Weights of a small GPT-style language model, trained from scratch on English Wikipedia: untied embeddings.
Each number is 50 + 10 x the weight over its row's rms, rounded and kept within 0 to 99. Layers, rows and columns count from 0. The size before them is the row's rms in percent of the matrix's.

# v: layer 4 attention value, 320x320, rms 0.0607, rows 59-63, columns 160-319
# o: layer 4 attention output (transposed), 320x320, rms 0.0771, rows 59-63, columns 160-319
# q: layer 4 attention query, 320x320, rms 0.0697, rows 64-80, columns 160-319
# k: layer 4 attention key, 320x320, rms 0.0697, rows 64-79, columns 160-319
v59 111:29 62 46 37 52 55 55 35 45 39 51 27 70 35 51 72 66 50 43 46 42 34 52 49 52 24 47 48 47 56 66 54 50 58 53 67 49 48 59 40 53 47 54 66 64 30 62 61 44 63 63 59 48 47 70 64 50 66 58 41 47 40 36 69 51 51 70 52 52 49 43 58 42 49 49 55 65 62 47 66 54 55 40 49 57 27 56 53 46 61 46 35 41 71 54 58 54 61 60 38 55 49 45 50 42 39 57 57 60 79 58 63 44 52 44 44 38 49 55 44 39 66 54 51 46 58 36 55 47 51 53 52 53 54 33 63 59 42 30 59 48 34 68 57 54 58 46 42 46 41 55 35 44 43 43 34 55 57 51 62
o59 099:50 41 67 58 61 50 28 56 51 75 44 77 36 61 40 40 43 48 46 41 58 44 63 47 60 57 53 47 47 47 61 51 30 66 54 29 55 36 46 58 61 57 47 46 43 67 42 47 49 41 36 43 51 63 30 52 56 39 41 56 43 59 59 55 39 38 40 61 26 64 46 38 48 43 52 50 46 43 49 22 41 52 55 53 55 54 48 41 46 42 48 47 61 51 38 41 59 27 30 59 53 42 43 56 59 67 61 58 58 26 48 57 53 50 51 47 64 44 38 58 49 38 40 51 54 37 45 54 64 64 48 54 38 37 42 63 38 52 54 52 39 59 54 42 45 41 60 55 51 56 39 63 43 65 36 66 67 54 62 46
v60 109:65 60 49 60 40 55 49 81 55 49 55 57 55 44 53 53 60 31 26 50 34 42 56 57 36 56 56 53 48 44 62 61 34 50 45 50 57 66 53 52 74 50 46 48 51 38 50 52 54 47 35 33 43 36 39 52 37 59 44 70 49 37 36 47 47 55 43 51 51 65 53 47 47 37 49 53 53 49 64 50 50 62 40 41 54 51 54 53 48 56 43 45 36 65 57 72 54 46 46 38 48 43 45 37 51 51 44 42 45 30 62 54 60 54 52 49 41 40 75 43 43 48 50 44 65 64 46 51 65 60 37 59 26 38 37 52 59 57 51 55 58 62 59 50 63 53 46 35 45 54 39 33 42 46 46 49 62 36 43 50
o60 113:30 45 49 50 49 68 39 27 49 42 49 50 48 53 46 56 48 73 75 43 63 55 51 58 66 46 60 56 51 61 41 30 62 57 34 61 47 43 43 47 36 56 51 48 43 54 54 45 48 51 44 51 58 54 60 60 60 59 64 41 60 63 60 51 47 41 57 50 51 60 57 64 59 55 52 45 49 54 43 44 52 48 50 43 50 33 57 60 72 48 50 55 52 41 40 32 45 37 36 50 54 57 51 54 62 34 59 47 50 61 23 39 39 44 50 44 64 63 38 45 52 41 53 64 42 54 60 53 36 50 53 42 66 55 59 48 38 54 53 47 29 43 42 42 53 41 53 56 38 52 74 66 49 62 40 55 55 57 56 58
v61 117:68 38 54 48 46 54 58 67 65 38 63 55 63 46 58 51 40 48 53 44 49 19 54 47 54 43 50 46 74 47 50 52 44 51 61 73 49 67 53 38 41 24 42 49 48 54 48 51 45 29 44 46 47 36 44 57 47 57 81 58 63 39 41 69 64 51 38 47 55 56 64 39 58 52 32 42 51 38 48 44 38 54 46 32 42 57 45 41 59 55 31 36 50 53 50 49 52 49 42 54 48 48 41 68 59 36 57 49 45 50 36 53 55 52 35 43 32 61 53 58 56 42 50 42 56 58 54 52 61 52 36 42 50 58 25 61 48 63 52 46 45 49 36 57 52 55 64 45 51 49 49 50 46 71 41 73 47 66 48 54
o61 105:27 35 36 66 59 49 42 44 35 53 43 45 40 65 38 44 63 50 57 48 60 79 37 49 52 39 60 61 43 45 61 51 44 47 32 62 61 51 50 59 54 63 65 46 52 27 61 39 60 50 57 57 54 60 50 44 49 58 52 59 42 49 38 42 38 49 57 47 52 50 37 62 37 48 73 47 54 61 66 50 48 41 57 49 62 34 45 58 58 46 47 55 51 49 58 36 39 50 61 43 46 59 72 54 58 49 51 40 75 51 66 54 52 54 60 55 62 54 53 45 47 53 49 46 35 44 42 45 37 57 66 36 58 38 57 30 46 44 51 51 61 47 46 55 58 52 47 49 54 53 49 43 60 26 60 52 71 44 50 50
v62 115:43 59 46 23 50 44 55 60 45 33 42 57 44 57 59 65 67 61 52 55 58 46 46 55 39 40 51 55 46 40 57 51 51 53 51 56 48 56 48 56 68 62 49 31 50 50 61 44 65 59 63 37 70 37 57 30 66 70 50 29 43 54 58 30 56 48 51 40 36 46 37 46 43 47 28 33 53 54 44 61 52 53 42 49 52 47 43 56 61 38 48 40 57 46 34 67 36 64 52 56 33 44 62 44 54 43 51 54 65 48 70 55 42 56 58 45 48 39 61 58 27 35 65 39 50 71 59 38 44 46 56 54 51 51 48 30 49 58 31 48 47 64 49 55 42 36 44 62 56 53 52 31 45 62 41 51 52 59 42 57
o62 107:45 41 49 68 41 34 33 53 56 56 62 41 53 32 50 33 43 42 44 61 57 59 55 52 36 49 59 39 44 46 47 48 51 69 59 45 55 41 54 36 35 52 52 50 60 47 56 46 38 58 57 45 36 71 55 65 45 37 46 68 60 51 42 49 37 62 54 68 61 48 58 55 56 51 41 57 49 59 63 39 37 60 70 63 40 51 61 44 41 56 70 65 56 57 59 51 49 47 50 81 65 39 64 54 49 53 47 43 45 52 38 53 68 51 59 48 50 67 41 42 54 58 53 38 41 59 43 56 59 61 47 42 43 39 30 66 50 40 59 68 57 44 38 55 62 54 56 54 54 26 43 53 59 46 49 45 55 47 62 48
v63 111:52 45 60 40 53 38 49 38 36 60 46 34 38 47 52 57 60 59 52 58 59 54 51 25 70 36 48 45 30 66 51 50 51 50 58 67 51 34 55 53 47 40 42 47 27 47 57 39 72 56 62 51 54 58 57 36 65 48 45 57 41 73 24 56 51 48 43 40 46 53 48 52 49 51 30 44 45 57 60 57 34 39 43 59 49 28 73 66 43 44 67 52 34 38 40 50 59 52 55 70 46 57 40 46 37 45 57 46 53 51 45 53 52 66 56 39 43 54 55 38 55 48 61 59 55 51 52 50 44 54 48 50 49 50 70 63 51 45 39 55 66 52 44 46 58 55 23 43 68 39 48 40 57 67 48 32 49 55 52 47
o63 109:57 47 33 62 56 70 42 62 57 62 37 58 53 41 52 55 47 29 52 30 50 41 60 72 35 57 37 41 61 29 59 65 60 52 33 58 55 58 45 51 57 41 43 48 68 54 47 65 41 55 55 48 36 54 53 65 44 54 50 45 50 37 66 47 44 42 47 52 55 36 54 45 52 61 66 53 50 36 40 50 54 60 36 46 45 63 47 30 57 58 41 48 73 57 57 51 45 41 54 29 40 60 41 44 61 47 40 56 49 51 50 40 34 41 48 59 48 39 35 56 51 50 54 41 40 57 29 43 71 49 37 61 42 41 22 53 43 56 58 56 43 53 43 58 45 49 66 53 35 61 64 39 39 51 46 68 41 53 59 49
q64 091:47 58 75 53 44 51 39 32 65 49 46 47 56 35 40 50 37 49 48 53 63 57 50 46 53 54 43 56 58 50 41 32 50 49 49 33 43 56 55 35 59 58 51 74 51 45 37 78 57 44 26 68 56 58 38 43 51 44 57 44 61 60 60 61 58 27 65 51 54 60 37 65 47 55 61 52 33 47 45 59 65 50 52 46 59 47 36 56 65 56 63 56 48 57 64 51 52 54 41 46 61 54 57 48 53 52 49 60 15 37 57 49 30 50 38 36 46 64 34 55 59 30 59 46 49 53 65 39 47 54 52 45 39 62 51 50 42 63 55 61 53 46 44 57 38 50 40 55 63 66 41 39 53 57 42 59 52 43 58 44
k64 079:37 52 46 48 41 47 33 58 43 29 45 50 44 48 38 57 27 45 39 51 44 57 39 46 55 53 57 48 65 55 59 54 51 45 47 48 58 60 45 50 63 48 45 38 64 54 58 66 50 43 25 54 61 51 50 40 53 57 36 50 57 55 36 56 50 37 62 50 49 51 49 54 40 60 55 52 54 45 57 33 77 46 72 30 61 71 44 64 53 34 43 50 67 64 56 50 42 61 69 56 60 49 36 58 48 51 64 62 47 38 48 42 52 55 49 41 54 59 33 45 43 41 37 67 36 43 57 46 40 33 49 44 36 63 61 75 46 67 40 40 62 52 47 56 49 48 44 47 61 53 58 52 49 68 36 36 55 65 49 76
q65 099:39 52 51 48 50 37 43 43 41 42 31 42 65 36 59 48 45 55 44 38 56 47 63 47 54 57 55 51 63 33 44 28 38 55 49 62 52 44 45 53 54 49 49 59 65 63 52 67 39 30 30 62 63 58 44 66 42 45 58 57 55 53 60 43 45 50 62 63 57 70 50 63 58 45 69 45 46 28 59 50 57 61 55 47 54 46 35 59 60 36 40 68 67 48 53 44 33 63 40 48 59 44 54 62 38 51 54 66 23 36 62 39 43 52 50 42 54 43 48 56 50 38 43 51 44 44 62 51 37 54 51 65 38 67 56 56 45 50 51 47 36 47 52 53 49 56 64 46 40 63 51 43 52 41 51 50 60 64 57 55
k65 080:52 43 58 54 55 65 71 58 54 52 48 36 56 58 51 59 37 48 55 58 44 50 65 48 47 48 62 39 47 40 53 48 42 56 61 44 37 67 49 49 41 55 54 66 32 42 51 41 55 44 56 61 57 24 69 49 41 47 71 38 58 50 33 39 58 50 44 38 56 44 62 54 34 48 34 65 60 54 52 47 52 43 62 62 41 60 29 35 49 55 55 25 33 45 42 50 36 50 56 40 53 45 40 40 54 57 52 60 58 69 46 63 43 38 39 51 68 48 40 64 60 62 56 72 44 57 49 57 49 41 56 18 67 53 57 42 48 53 52 63 53 58 50 45 51 53 52 55 66 70 57 30 54 52 43 57 35 46 42 63
q66 083:51 58 75 49 58 56 53 53 61 48 53 57 42 56 43 50 70 52 41 33 46 40 45 61 67 61 45 52 37 50 32 36 56 39 62 37 44 30 53 49 56 52 63 44 63 48 51 35 77 40 49 46 50 49 66 33 49 30 49 46 44 46 50 67 47 44 54 46 50 48 36 33 46 41 44 45 34 66 59 59 44 36 55 56 39 51 71 47 47 55 56 51 47 70 42 31 63 44 50 42 51 58 54 42 49 51 59 42 72 69 38 49 52 45 48 64 50 53 48 43 52 52 38 46 56 56 57 52 54 37 45 43 66 42 27 53 55 64 46 59 65 53 53 45 53 50 53 52 64 58 56 59 49 58 59 61 48 60 49 29
k66 077:63 43 56 42 58 61 55 41 51 45 48 53 41 59 39 62 49 51 45 38 47 73 58 39 61 47 49 53 22 53 54 29 73 52 53 55 52 48 45 56 45 44 33 55 47 43 35 44 34 48 66 56 48 64 37 19 48 63 67 46 39 67 63 60 41 49 50 39 57 57 34 68 49 56 54 54 43 42 52 71 47 55 66 53 47 62 60 55 38 47 40 53 31 48 63 53 47 58 57 52 42 61 54 19 50 37 81 40 42 46 39 41 49 63 56 50 55 28 60 49 48 51 53 46 67 40 50 57 50 51 45 55 42 44 49 49 48 38 39 48 37 50 43 53 41 58 41 40 49 42 36 44 56 53 36 50 51 66 57 44
q67 100:35 52 44 71 60 49 69 68 49 53 59 62 58 44 71 50 56 50 47 58 45 39 58 48 41 38 67 42 49 58 66 42 62 61 38 44 58 61 49 63 33 67 58 53 44 48 38 68 15 64 51 49 61 45 55 72 47 51 58 51 50 42 58 47 55 56 50 53 61 58 59 55 54 41 50 41 59 47 36 53 47 65 44 44 42 45 59 41 46 45 42 50 53 41 58 47 43 61 42 42 58 38 57 58 46 50 34 52 63 52 62 52 57 50 46 44 48 42 57 48 41 34 46 54 51 68 41 36 68 80 60 51 55 60 47 46 54 57 60 50 38 50 66 49 41 37 55 42 36 61 46 53 32 46 49 51 63 38 53 57
k67 102:50 53 69 45 38 41 39 46 65 58 28 35 67 52 30 57 51 43 53 37 45 63 56 57 80 55 55 65 55 41 42 51 40 54 46 54 58 38 54 49 45 56 50 48 69 76 52 39 50 38 43 86 49 43 72 39 51 24 44 66 56 54 45 64 43 57 74 44 42 60 62 37 44 60 57 63 26 51 43 58 43 55 62 63 65 66 63 64 50 47 50 54 66 54 43 60 53 53 34 45 35 62 52 36 58 38 57 28 59 58 58 51 49 48 47 37 42 41 45 57 43 59 53 61 52 62 45 49 57 51 34 57 49 51 65 60 52 50 58 38 53 62 40 55 51 53 49 61 53 50 52 53 57 47 60 42 83 64 54 80
q68 092:42 44 58 52 62 37 38 64 37 42 34 57 50 39 36 33 34 61 43 44 45 58 50 47 43 56 49 43 52 44 50 55 28 45 42 45 49 53 55 61 57 46 64 35 61 47 49 39 42 53 36 54 53 47 54 44 47 34 45 57 59 46 50 72 32 42 75 56 42 53 58 53 54 52 55 79 42 52 61 55 62 50 51 59 39 55 56 72 41 44 53 73 54 63 36 54 43 46 67 64 37 60 57 53 54 37 57 60 57 47 41 58 48 58 46 49 58 64 68 44 33 49 51 61 57 43 73 52 56 29 60 58 51 38 56 49 37 42 63 64 48 40 49 56 59 48 66 50 58 34 49 35 42 50 44 53 41 60 55 55
k68 092:35 57 51 38 66 57 50 52 58 69 59 35 43 60 55 41 59 43 61 31 53 38 42 41 43 63 51 56 33 26 54 53 29 71 42 46 46 42 46 54 47 46 58 41 56 31 37 36 34 58 57 35 50 38 49 48 48 56 60 52 46 44 50 60 54 41 36 59 52 53 56 57 62 48 37 53 52 42 52 60 53 45 54 72 35 46 46 49 54 51 44 59 41 41 59 44 31 45 55 45 37 67 58 60 40 27 36 40 71 46 54 44 44 55 43 54 49 41 33 55 55 49 54 53 42 61 39 70 59 60 46 49 59 49 32 29 49 65 71 57 40 57 39 46 54 54 64 38 63 44 63 54 51 33 48 63 65 37 55 56
q69 092:55 38 37 55 65 39 30 41 53 63 69 36 31 59 74 60 64 49 49 49 41 55 43 36 51 49 65 54 38 46 57 48 50 53 48 51 54 60 43 50 48 40 49 40 44 46 58 49 37 43 40 54 56 42 59 42 44 65 69 43 49 38 49 58 52 49 54 68 62 28 40 54 35 38 45 47 43 57 67 63 63 45 56 55 46 51 42 40 45 60 36 41 44 41 41 43 43 44 73 59 31 52 59 67 58 55 44 70 55 50 57 49 52 51 66 51 35 48 58 53 58 60 36 54 39 52 63 50 53 26 57 49 47 56 49 58 29 36 54 59 30 41 58 46 55 47 50 51 48 56 52 63 61 51 44 52 49 38 63 55
k69 104:42 54 50 61 55 64 63 50 38 32 54 44 42 37 61 38 55 54 59 51 40 38 60 61 56 30 55 50 42 52 63 73 67 48 57 48 33 55 53 59 45 53 52 48 45 31 61 53 60 76 64 58 42 48 41 48 55 42 49 65 29 44 38 45 47 40 43 43 58 62 63 52 51 50 50 40 69 40 46 51 46 74 63 55 61 42 59 47 73 55 53 53 43 40 47 55 53 50 34 41 55 40 54 44 38 45 62 19 60 49 48 46 55 48 43 51 58 36 58 45 69 28 60 35 44 59 63 35 42 63 46 58 46 54 51 48 63 59 48 57 53 55 47 56 56 60 47 62 40 24 53 56 40 36 32 56 53 61 45 50
q70 101:26 49 52 35 56 66 44 39 47 49 55 60 45 41 51 64 80 42 50 49 43 50 52 51 66 56 42 39 41 57 32 50 43 68 61 37 45 35 53 46 56 36 60 48 56 32 40 59 68 49 46 57 43 41 36 33 39 42 41 40 70 53 54 52 59 64 58 51 50 49 44 42 64 43 45 59 33 46 50 49 42 57 53 44 45 47 47 42 42 63 56 44 58 46 45 49 51 31 46 61 49 53 60 53 61 34 34 29 45 55 72 62 29 46 50 52 38 51 48 47 36 55 58 51 42 37 59 45 60 21 42 55 52 32 37 54 61 32 44 46 64 52 42 37 47 48 56 61 40 46 45 48 30 60 49 55 69 50 53 69
k70 111:44 40 44 76 51 64 34 49 40 46 30 39 46 47 65 59 43 36 73 54 58 50 67 72 54 43 61 59 48 49 53 47 44 55 57 49 40 48 47 29 48 41 57 57 41 52 58 36 42 46 42 62 62 40 45 41 51 38 60 52 32 42 53 53 49 50 37 47 71 64 45 49 27 44 59 50 44 46 59 59 56 55 42 38 42 41 41 60 36 31 48 36 48 61 42 68 62 52 58 52 66 53 46 48 43 55 49 50 41 46 51 43 68 59 75 58 53 47 50 55 46 56 62 51 33 36 61 47 36 55 42 50 45 52 40 50 41 34 44 60 41 37 35 53 62 53 51 68 56 61 49 44 53 38 56 48 47 62 39 59
q71 092:79 54 72 45 66 35 52 47 62 52 49 69 57 64 43 53 50 52 55 39 64 35 40 49 54 53 39 54 40 55 58 67 45 51 50 45 64 48 28 53 47 42 61 39 28 38 44 55 43 55 51 45 35 37 45 44 54 56 57 40 55 49 33 63 40 53 51 52 60 54 54 55 50 40 59 43 47 37 64 38 48 36 34 45 58 57 42 47 51 49 48 41 33 56 53 51 43 47 72 34 31 55 36 53 40 50 57 36 44 48 35 45 57 47 31 57 49 66 56 32 59 42 61 50 39 38 45 36 45 49 44 62 45 55 49 52 31 46 46 49 41 51 55 61 49 47 39 59 28 66 49 39 59 47 52 80 51 39 50 55
k71 098:43 38 20 44 44 54 25 47 55 50 58 38 40 63 58 52 33 31 50 59 30 53 41 74 53 57 56 44 52 26 57 57 60 45 53 34 54 40 46 32 50 58 57 43 49 52 57 35 49 57 53 67 33 41 40 53 63 63 46 51 60 46 42 49 34 64 51 56 56 56 43 52 43 55 48 38 33 48 52 62 45 52 52 49 43 28 57 56 53 47 45 51 58 44 54 52 37 49 42 52 63 78 49 64 46 51 44 63 49 67 46 53 45 50 47 36 35 39 45 68 44 52 57 42 60 63 52 51 47 51 52 32 51 57 33 40 38 75 43 48 60 51 31 56 50 51 56 54 32 55 51 56 56 37 39 54 66 52 58 51
q72 088:51 55 46 49 52 30 55 42 50 41 43 42 41 69 58 44 59 62 43 56 58 42 56 58 42 54 40 34 56 40 43 43 39 62 58 42 35 61 41 49 42 42 64 58 61 31 49 52 54 30 60 43 63 52 33 37 48 44 53 52 32 66 53 42 57 48 51 57 48 60 47 48 56 41 46 52 35 45 59 51 47 41 47 70 55 46 54 61 41 61 59 53 68 55 55 49 51 64 37 60 64 40 58 52 54 44 44 60 38 44 51 70 44 41 48 46 36 40 44 51 52 37 42 42 55 52 55 44 50 53 58 56 59 59 30 39 52 57 48 59 40 69 63 48 34 52 62 47 59 68 43 42 39 34 60 59 44 56 55 45
k72 085:39 58 60 60 50 52 64 56 62 47 39 14 75 48 45 63 41 33 69 59 54 53 50 45 44 46 67 61 51 45 39 42 43 65 47 41 52 56 56 55 44 65 58 56 59 64 49 47 57 29 51 72 57 42 56 40 50 52 55 43 49 62 40 42 49 52 70 44 59 63 45 37 55 54 46 51 55 52 43 57 56 38 61 55 65 58 61 46 55 52 74 53 53 66 50 49 51 39 52 39 51 40 48 59 45 63 51 40 56 44 44 55 54 40 43 40 55 35 43 60 53 59 58 62 52 58 55 51 48 43 53 48 59 52 60 57 63 50 44 65 55 57 53 45 48 42 68 43 62 69 60 46 33 57 60 60 35 54 50 59
q73 102:50 45 58 63 62 42 45 56 49 52 66 61 63 57 54 39 57 60 53 61 49 28 41 48 48 63 55 34 43 44 44 36 54 55 61 59 49 47 53 54 48 47 86 34 52 27 63 35 59 42 53 46 53 34 43 42 46 48 58 55 42 30 48 54 35 62 47 62 46 45 49 43 33 49 49 44 47 41 58 44 47 50 53 55 34 46 69 39 40 50 51 60 47 66 42 36 63 56 39 53 37 52 46 34 42 50 57 50 60 53 63 53 49 57 56 51 33 48 64 50 53 71 33 52 63 46 46 60 53 41 51 69 46 43 35 70 52 39 40 36 57 59 63 42 60 52 69 48 57 52 72 52 37 48 62 68 53 48 37 59
k73 103:54 38 35 37 49 58 57 45 59 48 64 61 26 40 54 58 63 56 50 41 55 47 66 52 37 47 41 44 33 41 45 38 79 38 50 57 55 59 52 47 59 36 36 39 42 41 35 49 40 53 48 23 65 70 21 53 57 78 59 54 47 48 55 55 54 40 30 47 66 43 51 63 66 64 58 33 45 53 50 46 47 51 45 49 48 34 41 57 62 51 48 58 39 48 47 38 40 56 56 50 50 47 49 54 42 53 63 57 38 58 50 32 54 62 39 67 64 50 67 45 47 43 56 36 45 34 44 41 51 53 50 46 37 55 45 39 48 45 59 58 48 37 42 54 47 53 39 46 49 58 42 52 50 45 36 52 20 43 54 29
q74 097:43 63 49 54 51 65 62 58 66 54 48 43 47 57 51 60 48 31 69 53 57 46 40 39 55 57 44 41 49 59 50 40 71 37 50 38 49 64 59 40 38 46 62 40 46 39 50 51 44 68 62 29 44 56 57 43 54 58 33 57 40 67 50 51 53 59 45 43 68 52 55 57 48 51 30 36 71 57 35 46 49 49 32 52 40 45 60 48 44 57 52 47 55 28 68 52 53 39 66 45 65 41 51 33 50 38 36 49 58 41 66 49 42 56 41 48 46 57 42 57 49 31 39 46 56 60 45 66 60 58 59 31 63 43 31 37 58 56 58 66 46 56 65 59 45 45 65 46 61 48 37 62 40 46 44 38 58 66 41 50
k74 108:53 51 49 47 62 41 44 57 43 48 30 37 64 49 48 45 42 40 43 47 47 60 47 54 52 64 65 71 49 49 51 64 27 55 56 47 53 41 53 49 47 66 47 51 75 79 56 61 53 58 41 64 52 49 62 39 30 25 36 61 81 44 43 49 43 63 73 57 37 49 41 41 59 43 59 54 52 50 34 58 54 36 55 61 49 55 49 51 51 46 56 52 53 57 47 69 50 51 37 45 42 65 49 49 65 56 43 25 57 41 49 64 55 56 46 41 36 33 36 57 38 56 55 54 50 66 51 54 64 40 42 54 53 49 64 60 56 47 37 36 66 62 50 43 49 48 56 59 40 42 58 53 65 54 70 41 81 58 48 74
q75 087:45 45 40 30 55 65 45 46 37 39 47 49 50 65 36 59 61 40 60 47 49 48 47 46 40 40 47 58 59 40 53 42 43 59 46 55 52 59 29 46 34 57 28 72 53 61 57 61 49 36 50 55 44 38 52 49 55 62 48 39 52 68 62 55 41 52 47 47 53 44 44 45 58 55 60 36 42 53 53 61 45 56 51 25 61 43 38 47 62 39 62 42 59 42 48 49 51 40 25 58 73 56 56 51 33 44 38 43 47 52 60 54 53 60 62 43 57 37 46 39 39 42 64 54 43 34 62 34 46 50 66 52 47 52 62 49 37 48 42 60 47 36 45 58 64 47 38 27 47 36 46 39 36 50 49 38 50 65 47 61
k75 086:57 53 43 41 47 57 49 52 67 43 56 47 42 50 49 63 61 28 60 45 39 38 44 74 29 49 55 64 53 51 53 64 70 53 49 49 42 44 59 43 58 57 48 40 58 49 34 60 29 54 53 61 56 55 43 59 64 55 58 47 28 38 55 54 75 44 37 53 47 43 52 54 61 70 50 53 38 56 49 50 40 48 66 59 44 61 28 64 68 47 65 51 51 50 48 53 44 31 57 50 49 60 56 48 42 53 54 56 41 42 33 45 67 41 55 61 60 50 57 40 61 58 47 52 32 34 36 52 55 53 48 37 40 30 62 37 43 45 51 47 34 19 59 59 51 43 42 52 65 55 59 55 51 54 33 61 36 61 66 51
q76 088:59 49 54 60 53 42 37 54 24 52 63 64 61 58 41 55 56 62 56 57 60 52 42 44 57 41 67 56 56 53 60 38 38 54 32 44 50 40 32 67 23 69 62 50 42 46 57 74 32 42 68 52 56 54 56 52 42 50 53 60 47 56 43 60 44 46 55 31 56 65 51 66 39 67 52 18 42 39 41 66 41 36 65 34 39 47 66 60 52 40 45 57 44 55 44 37 32 58 50 51 40 54 57 46 42 46 62 47 59 57 75 54 42 58 43 43 39 39 47 61 53 47 45 44 53 43 59 51 59 56 52 51 47 56 64 53 45 49 48 59 41 45 51 63 30 24 58 43 52 52 50 40 54 59 51 42 53 50 42 64
k76 107:47 45 39 36 45 36 48 49 55 48 40 58 36 47 58 45 54 42 57 54 42 59 49 38 66 68 55 44 35 42 54 59 10 63 45 31 32 52 49 56 45 32 47 52 59 42 58 38 47 58 46 37 43 47 49 38 38 44 72 54 44 45 65 58 42 52 57 31 48 51 39 61 42 37 42 51 58 45 43 62 45 54 56 59 62 53 69 50 43 51 60 53 36 53 49 51 45 44 31 60 49 69 52 40 40 31 52 48 80 35 58 69 48 65 60 50 50 48 56 67 54 53 50 40 42 71 48 50 61 65 37 48 59 46 49 34 64 55 55 48 60 49 39 44 69 50 57 53 38 44 60 50 56 46 46 58 70 49 65 62
q77 096:42 45 40 41 37 45 61 45 46 43 58 67 49 39 56 51 47 46 52 47 51 60 44 49 61 55 48 69 30 66 56 60 48 44 65 59 54 58 63 45 53 66 57 62 38 33 59 70 46 46 63 52 40 59 48 60 46 73 50 61 36 65 47 44 39 60 34 37 55 57 48 50 64 51 45 59 59 61 59 60 35 32 47 42 43 54 63 67 51 73 52 55 53 36 47 59 49 39 56 36 59 45 39 53 61 57 58 39 58 62 66 31 47 54 45 52 47 65 65 47 60 48 42 41 48 28 58 56 44 53 52 58 64 44 40 73 53 41 55 39 57 48 56 52 51 55 65 54 63 49 50 41 56 53 53 83 49 50 38 38
k77 105:66 47 54 55 52 49 65 30 53 31 48 51 57 61 23 54 52 56 52 43 51 37 47 41 39 49 36 35 52 68 54 34 41 57 51 33 53 43 47 68 34 61 47 42 70 56 40 67 55 46 42 31 41 23 62 41 51 35 50 41 57 43 51 51 64 47 55 55 45 34 51 65 54 44 63 54 27 43 45 51 71 54 42 72 50 42 50 44 44 40 61 55 56 53 40 59 60 50 40 46 43 47 41 50 39 50 48 60 51 38 35 61 59 65 51 45 43 42 51 38 48 62 46 55 40 54 54 43 68 65 37 63 47 64 53 51 45 43 43 57 81 48 74 53 54 44 69 47 57 60 46 64 47 34 45 51 42 66 51 38
q78 095:47 59 56 50 54 57 61 44 51 41 32 73 46 49 42 62 43 61 40 55 72 42 81 39 65 29 43 55 44 41 45 55 62 32 54 46 60 52 43 55 49 49 46 58 46 46 67 47 50 64 51 42 58 66 59 70 42 52 43 49 59 58 32 29 56 46 54 29 51 58 44 39 42 40 53 53 62 49 39 45 71 57 48 46 42 44 42 41 35 50 65 71 57 56 35 51 38 66 41 42 55 54 39 45 51 48 43 51 49 59 43 58 60 53 49 68 52 56 60 58 54 55 50 63 44 58 52 56 58 70 62 62 41 56 57 42 50 65 42 38 51 40 58 48 55 47 54 54 43 51 65 36 53 27 40 40 53 52 62 53
k78 108:70 51 44 51 45 50 61 57 50 64 62 59 60 51 52 30 55 68 58 47 60 55 45 52 40 41 70 32 63 52 62 34 37 68 48 55 45 73 43 59 47 44 61 56 59 51 43 56 44 36 49 54 37 56 48 28 47 60 44 36 49 47 63 52 53 48 30 62 40 60 60 62 67 43 46 47 61 42 55 47 44 62 45 76 33 41 72 39 75 56 35 50 33 44 47 52 44 48 59 34 42 46 38 46 43 57 62 59 48 48 54 56 31 53 55 47 39 31 48 56 66 59 43 47 60 53 59 57 45 54 62 49 47 50 37 57 49 44 49 62 53 59 53 52 40 45 59 59 61 43 48 46 53 68 36 37 42 52 56 42
q79 093:44 46 61 63 51 49 45 60 49 54 30 33 42 49 46 53 47 52 49 44 42 61 48 50 34 49 40 45 58 50 47 38 55 45 56 48 71 52 62 43 70 45 42 50 39 34 56 50 44 49 25 48 52 51 63 60 65 52 43 53 59 45 58 64 51 46 56 58 50 65 54 38 48 61 46 32 50 43 43 60 42 59 66 64 61 53 66 60 68 31 34 52 47 47 44 50 46 42 66 35 49 35 75 58 55 41 48 52 46 48 36 51 48 41 53 29 47 49 40 35 53 55 66 37 43 70 49 65 39 52 49 45 42 31 43 52 32 63 56 55 51 41 38 33 43 36 47 37 63 41 51 58 53 49 51 39 79 31 43 50
k79 106:53 49 45 38 48 63 63 64 51 53 38 61 46 39 50 47 47 38 60 44 45 60 67 38 42 49 70 49 54 63 59 53 39 50 54 36 57 53 55 46 48 71 60 54 43 63 43 38 28 67 42 43 63 55 48 42 51 69 55 61 58 44 53 39 49 41 53 40 49 56 34 61 56 41 51 49 62 57 44 65 50 42 63 55 53 55 54 61 39 49 36 44 37 33 58 50 46 54 52 48 33 36 40 38 71 54 52 46 47 36 55 44 67 43 35 51 45 36 54 49 51 61 30 56 46 60 63 49 31 58 41 60 49 55 65 48 44 62 64 47 70 45 43 66 61 53 40 65 44 64 50 61 66 35 26 50 53 49 66 39
q80 098:40 55 43 48 67 51 36 44 40 35 64 48 54 51 42 47 42 51 51 45 37 47 60 53 50 60 57 60 53 49 65 68 27 41 59 44 43 38 48 48 42 50 38 55 42 59 51 39 36 55 48 61 56 54 45 70 57 45 40 32 57 49 41 53 55 75 67 42 50 51 65 37 57 71 53 54 50 61 39 54 29 47 30 42 45 56 55 35 43 52 47 54 46 56 55 59 40 62 47 57 48 45 54 40 65 55 49 56 66 62 57 49 69 59 52 52 60 46 42 63 50 49 61 47 50 67 60 48 41 45 49 48 55 41 54 49 62 54 51 40 54 50 60 55 54 58 60 57 28 53 46 45 46 30 25 30 51 50 42 42